config.toml
head_dim = 64
norm = "rmsnorm"
norm_place = "pre"
norm_eps = 1e-05
attn_scale = 0.125
bias = "none"
tie_word_embeddings = false
init_std_qkv = 0.0445
optimizer = "soap_variant"
schedule = "wsd"
decay_fraction = 0.856
final_lr_fraction = 0.0
Each number is 500 + 50 x the weight over the matrix's rms, rounded and kept within 0 to 999. Layers, rows and columns count from 0. Numbers have three digits each.

# up: layer 5 MLP up, 448x160, rms 0.272, rows 281-294, columns 0-159
# down: layer 5 MLP down (transposed), 448x160, rms 0.245, rows 281-293, columns 0-159
# gate: layer 5 MLP gate, 448x160, rms 0.274, rows 282-294, columns 0-159
up281:426551382489511533595456597441538523420561626583562412508522459462560449454538530530422483420504506464609562534485465476548471480526469504525431437526473464476525461485423556519566506581496534528509517548558535621536500632406477476668481548477515546459505520489441439453460498555548459472489493494513457499408459509461612571468488479412456503482446521602477490577470493527512513457441480507450424454435518466548480419524474615443511542461544500505485557538501389471487522465443481
down281:503502529444520468431567467411508523503450511438494525430433502534542498470419571494543582404559502555520453568449576476517420640452447477476489541486578423471504485411465465536494499501486466512479478553540424554390466438498469522434521452413493573471465396583542496492545494468422529515471404514571545488582484445487493476529565520572398592524557396489474474567500524449581540543529501561554503524456454547515522516510505517487475557563491472431408487455528490543544544438595515
gate282:512589565408412451543542469562496575578562465452472605418440534463522405575506511550462494526493457505510468476498419438561576615505442556495398430489547536440500479464368550503565445510528511420520573591423510485528480482472591478440474482450518520505456483493536475454498529498503500527485408590461519569521452539448521487510507509438418433486517482384538487499533466556538509576497512409514453466471491464437458443552476412432478554412447504502588532501531475414504502487489508
up282:425572732501476429488593499617549429593480448479570597451444505469517533401537568454550489629447503517569389492581576568519619562514494448458428612508521522440526529489448475494519512494504462364543520498519620498494393515572559521512366574483539460546459464492492478476446430531416505493405498514560550538529423584492561445437480573546448474433510520396608548506514474530475491482519533412523507483477489463528450486359471455453455548560458375476448528449507436556537394497545475
down282:622624516579406419535478486509459526527554423473562512511547426564514411572589564456558408547417519502518522505481394483414541542531483478498542476493528515505481449395497543630452474440482420484489482553502502493615423468521420472474491541477485493474535463497478438476534566442512524533480475542481413488467535411471459539499533487522558358480477511491470489491438480482536541532494492498582552611482522520553397445483390489541529539516401496562492454462503505552500535494371513
gate283:497536555515546481634572467503472521564494539443503473541462533510598457577449551520465524460482486507434512527495531500489530552500433454527463528522494543487479532504518504503526462518486482456500562572488500538554555441392535531525437522454468495469455423564520380535535437567492496506431493517564510570458556419528597529506564459517514432563461559468425593581562455477490523520562605527512499494523526478626478477533524454517451491421534475531542593556534555459517551584501472
up283:517562536585556539606543537486500499483461540471483523536473493553599498557544524503474521450518472480422569526473441535554446535484469490481538577568486583496529543530554505442490492516482564480480543445492495500530562436495548568525425539435488506470505447504525419491474564580481522508415551494483455529490473478537514545516500485528466416507357572472413541502543446462448473578506553500467486539496515524630494484518498452483461529477515453541546636551600514454504529630498496
down283:516496455560514460462537490469473532477495661520539472439505583492468564420434510567572534493545488511439459464492477490548486556556415476616520525432578488554458454473504575468493481497535607524508481505502502489540467470493563438500525482535531523470517526488493479509502562425489475528511514473502491513529490490509588464550484518474496510511492392456479473484549475501601520447546507462460576495429549477478507540497455483536547570541534462500544517482557477448494492489513581
gate284:541497519518425538445497476484551552467491471526502497612475585545521524465608393619567502575511492517523446453484522453497511558468483469508564524469598436476437482587498484560463446513541361607472478531432485495508502507537606443521575515584534430499519507434458464529517489522485445480512465471446399597532483539505460410478430487521612391500557471540427509605497527464492499478452551474557569540511478459375543469458544480503484445479457456475442488470519470545497553491444488
up284:497401435355545528543529610525511531501510527591522411379556521487469508566509533522429529427457505476519518490486556496481585512475422474503497521549450492494503470479552550520555525565479512521541489525524567598439516521456512533460432556476585553435433512554576530500473463483498513571475513476480561494441558498477510607475528571523482502499537503529500461474507459570575491539407510486474456516444536574569457455489452493531502483516599518514592558434517418462476521566661505
down284:566507511523517485492448496522492502498458445483525499526441528420512479486491520518504521497527426502490484490519514520550498467483474472556564480515464600502482477524552370562452420517453528484507573498483493473524425514556449506513501612414538515521472467486407536544416471552479566441453465477502435524496516549416393412408590475546523522486441547393592479549482472460570512432584451500543456534601543514491453581512505502529571543524413548589467571544461471523556525486508553
gate285:525539564444474515519417583472522398476560484550500508502596481488617407442495545487542466510531464494518586523458439534500460553464494638490445518534494503498606495500527527554464521509489490514469498511505472417435524527502443436519616626513504486517524463479501526463534524561551580614538494462512497639492491477546494602452559537480450470423524479554562439618573495522554588517451498492565609521530522509441438472430559488547449582501474513587503525563575491481475461488513516
up285:433493525439518493491601587518559554537483486517497447516463522452423558386479524457524439525494665507486483443523524504507491436564566430468386534526476529538430517551435485383517526476524468548382456488502456540440477479442563557439405414438507557487457465519522571558468560552514494453530505512499542458463446416526538465504528471482463506546535579476456474489493507503407600525506513520427451538459488464415492494590519534558456486527543465501438578373516473468502548536444516
down285:485533519476541506519545560532547479456454467509487552517474423525410470520527510500542491494410428535536456543454437447427421479519482432525493590547577474539458508422392467502448446531512528572456463512589494442469504476574503495539525496434569506546470511458485538462515497566528508485558567533539460531434549532574481518505527427506501589539519510472445460481507519459471476419436487514461562441421579494417511499559488490631464553506479476584574450430572457503483521530509498
gate286:641359470455533488544485526492462384489483542460534485569549523606593499591357546435488479548536474420447496446332413488466496532531526479503340435538475517431535505488531563595439569515504491473634537456477444546461583554512428457464481426508500547492509536524492444465519512411443480578485494457579454464485482463507512612541588545516592533466584433472580463543427487560468545449556510503423511521641582546471536372606477451499446413520523568501485461421478468480468496497456551
up286:357606508619435458518486521435517511496538494446510567508419551451437465404549451489473504492518477499548488562586565492558505535572569545536392472462522582391427457494601525501546615491502557499542476392521498427518448454523492563548454488449441472521556431574527585448520574505471542474469445465479584487579517523512485510494455588524513443486529495465498524496506429488454534621424510436498547526491432524584424498541556576544521553457502623444489572485436517403531457578516429
down286:485516464470495530461428540512397489478462612503399490411448515571362445465434560507566540507504571487456444452456573477538555489507593577468512505516454444560441470531475516523525431498493576477390498474524635486463430406452490479504500437553486505564502502530433624535495453491460472510433537482468442475442523396487547499390587549486429555575515550523417551529512435534541451547482529508514488455457374500526495542523590463484496485504536495589487511432458506487540498465522416
gate287:515473453569521519421343618554576541475525480494521518534481474515518397482469516526456532587501475501517540577499467462426555503483571487472441504564498465494568500633430519434432590500553493533535509509504508509502474511515521526444502459521547536533533448458544515555536430475493456531519435435475552513541482503541548475535465550536487489556518564489503464570328489511414566489438653479569500535535496390495506507500470602536571500558558455481542549558483442458413522465521570
up287:493477490547599502554534438515537522511478502529493496477527486503476601486511427407468521452477525498611390422533494500506504480460479495502464473531581551438510465450570476528487563423438438494457588395550461477496568506502477467371565456506491461525515472572515511485409544377585512511522539450524457490498446614492471424477501534529584418470502484447443414474445501472503558401538511536385556482497460472413498532474472506560538521485487454487490480519462494569537451433550530
down287:456419469466627485576421569481514516487526433473527596556507488531477454592607435553507453515387437486460447480530624498480474460414445514561479546492500465509503526510512417385441539535524491539576620540502485402484469435513475556469540520552466447547552578529490541487563468476541526553540423567424534640441503518619529466510478506516480556469530521609461536505477556489560570565567488469592500525522531459459469466516413528549470536529502478470461517549491509486509507498464535
gate288:555429429560498497537563492502413538501429394484471490455409455567486533469467518463467458550484585481573501516519529621481395500422486538453475491516586472463502465562411460455600520566396596524466583542445496609461577512537532614493485457480435449566543546510510514541498367489461521530528484522531450428500473484524511403562503462503513570545528483453530393520379509557471454437471472568473505550457555480604574466523488503521523470474474498515543501435511528564495461525533549
up288:535510552497521474723507487490500455577565551425481459488534460468509544515476441551431437535572613561531508539499512496536443537600498551499468504528541485428478555458467435589528539482523475404492444434462397484483482537517535511548509466520512374488499501466543499529581530442509531423480476550530433498539471497566524478555502544479437451471550511504506503576502531514379577609707500481525488481499417492466551482504476476565472415498562453514493529546538526441464470453529505
down288:517474507526551592564439502416517587549419562454516545486603447502488495358452485451602482488521491510561602501505511543492537448454539422382597509590541450438422556535433504573529551484496591548469453480494576575475449602484494528518456531474468449555588441518428471485504491563435505557542580559480438526500553471510516474481470510527468555545458497529526444468563472528493627483457517471497618554535587431541415516478582492592628552448518527521599478490598505532470564573491509
gate289:516417522507467611492479544506582572484525423385511597492565564493552576480494487519418554508504513439523550398432557480389446551394533524500501463648504497468506403420500350484516382467498512421496549572522625536369526554462422537538481370473497436491483495486529366451500552457641517600546521471482519406462552552493455574449654507591611622514555431612468527491601515476470487473500520544429647400441523491502482502568503621520522547545618576523492570422544503553540492587516541
up289:481527481465608499484448545549542478426653569582459646565533563475447439467519483538589520456477540519478365522508526560457411500454485429583346469531545430460427572586603510562453476570535507507505444532445458508631500397459455518417541491594507591486409518460463377421467497446563444610376507557437499470513451609458551458490483465635574403501494636546436553523488555477485411540454451561402447466445441402504602524602467554442489378468371418595468430521433471342474599488540475
down289:424534431469520492528503476414452517506548446589537501574584499471424580523577529438523605456510491524456489515464475490346350499606539415554532480387500524538520494551656536439617457407515485430450447590472477432537512541467573479498580514526443549418447519536551536396439433579453384522487584447413428524482414544501504474539525521511632547467504614506511452462427507472400450531399519441529514474480535491526528476422423485520505505489469450587529530583517547501419551520537476
gate290:455558539508470481437600417541581430568459593436395420494512474440502574562604575416487554465499476481466526500490482538511517442523477482406501497452628483494459465619443593531602481440538539492431470512548576556551474487443535459456506537551621603471509536538503497492470455551452452493512502439518468511432544534505479549461539437495419544426513558562379447475515484560521465552520484451565480502440462524468528533474509532460504424477470588509482583421538486461543536544504486
up290:483457442502466510477499477491533489445572487603452539516547470545424453490439426533507519526438459564550538505498516456611460494470461572582486433477474549454504514450440435456526404461486460504659523506440509499537542435582481534488457488454431454505521560511456585477505497422574542514469521555552523510544462628477489542483502568486545520550528531464545485509385505464492471455529483488486463574469597401483416460507466403419463446572439522578424552524538460514545495452439551
down290:452459439514433490542482545487507540543421477460485432577395469519363559468478453496504454507490497519416477500472525472432560418414478525454549519498527545479453435518466487600563602490389437430529403483524538437446377515502500460478538423483564435477486446491508465504395488508541484562510517535502514465518462515478466497486588526490645541533487618571440468493454518534456485458554493451616541460430443502455515526500536523520531494474554546479535525440521570438462466551569444
gate291:390506444512489588520487536452541584465500545592564534538504481500607526530617477466481450448457565433443471488535515518491453554427512520459399539573570538529545512470402444480471489505466450550477526475587527463468501470457546449547540644553542603459501483527489589543574592516534496436504572378442446536518463456506410477584527544451490488520536557539489412506508497450582540518590455499579543462566560586502452454551475470527418557543511464523513578574477405488532523578583445
up291:520551471545560533598511447590463485374535505524482546544517427514509476468482520504487527523447501435549436450536532454644453493540372510487562516475537506393512537552410429464408516536454482570453464630537488495534600549415458481529572425568515479425526500442556517569534553474519492535534617535447514533548461444439478518469428490402508462479436449560530508534436406486548525415522569506505418371536512543438548500396626615528430466475573521539445538558450411631549486576494474
down291:539522526474566482456405542574446507448498439483429485605513533556466472484502487496402430559481428494457521488509594473611486417490507493529444535491498531422589487527481554421486521506449551448494568555416478499432480559421535450479627450447452440533566560429457486551537534488540486482531548495543498493524448440439493552449463497471460407524516532589438495530538458550454614556537547535497459440563551490399496478511552589484475531566575446484519469591453467550577464556464534
gate292:488552502505456461396475578561479590517489392498506525477472488473596564489554443445428503486479538448430368463518522596634525405411460521482510525495475461551695454419532476454391474456502510631446490531509376530377390604498527411557582466546478563513472539509533509489517504551589467503542510565493517480422507513476562431464462503480526451592493446531565511444585463532513460582515537485460493461461430502569652408528421533478585401516473435455549461512525528570516463487487532
up292:509540529536577530516506464548486449530555496451499322490544407517433484521458537457517433532592517496538540493563519380509466529556454460516634459458544486468434471425511426638492593504489568392492530537466529540479587555527443490463382505468491488428588392505551461501441489497488553511463479540550446504508541590386548534388496560501420560496440506500449580522474520542567554550515477550505503442618602495473329440475469507672479534530520526521439572535501503463400453512547468
down292:531392551486424436446473542428480404555442451504450531500559477491463519585538404486505566467512536500605525457469513508431507429541466493537519506454543634429487466588442544489504572563492489474626461488539454505561526466546523538494402590488570478513446515597508508461539470543454503432518463425506480470476437551423454490539466469522530474419535440555589463530503445527555487549470546438420457535446538511531518504514522501485538411551401507487596468559459529494469464440439491
gate293:515541508450414465413554437590493500487495502498491592460467473479496521446486533526498598365530490517434481465476538487479440426478517471474540442510524483511452517425567503498479546503500589470533546503455471494505497543573533516471503448539561412535509560407492540485488516529504502595513420517473537490466437477537423568488520464464479526500563405591529533536483509520465553458513517427447513544484532478457447380477497521438515492583545542522507530515553426542376503569456550
up293:505533557441550541435552457591399522538452461440526480426464517447399508498604495444453551467548520477521412542422456411507470494482512389531585509448515469487499479522551514505584459516499564456487459513487572546507464539483531456503430529501456458455419444532557535536453536536469437500511596536478500547521609485536396470435572487485444513462446560570464527557523472551532533445514534476444594476515555531461463482344505362494519467571493452503536496625591581533544536481437516
down293:454519498508514512478517496351568436524550568588426480546450517497506488439542405532528502538430505434505585425591475511531474559507446378414546551484461508508606572561430490537516512520474526441529474544459520463490521510536496476495587507499595466504449531486534443449463537482441487510513516473467535547487476461458505533471486562569400502501521490513485517488532509444612468576530507512594463502587463533469498595434480506414508555503492499452515546572519474563484526463468531
gate294:547483572507497455522495486451445482608505463452569545470449471519561506538468546475435501528514529396418653515475370441510445501529532549560581477545445489622611587533512604408549492499527500504476490574474619468514574477536591565496483404518499400454533537419542468491545575532453415465556545574569425420521530491450471443458530479514472513470429474503504503538475626531609497578486524547504482453584417558560571555545461592393521499545469479525398558486520558550433582470525465
up294:462475560538474533544538456573523522455525382552539461425507469516442544527550523498445382546524524480573543507501387553493406445603508577512602409501482560522421566448515530520505398565562510457490511502534534471523509400502466463430469495507480445453461546519479524467572673507436480556492515548578478483601587491475521486499589536447560477455437559451502530561567600578464509405484561601470511480518536542553566506494442590437477531515447447540455536565542461510461518493450512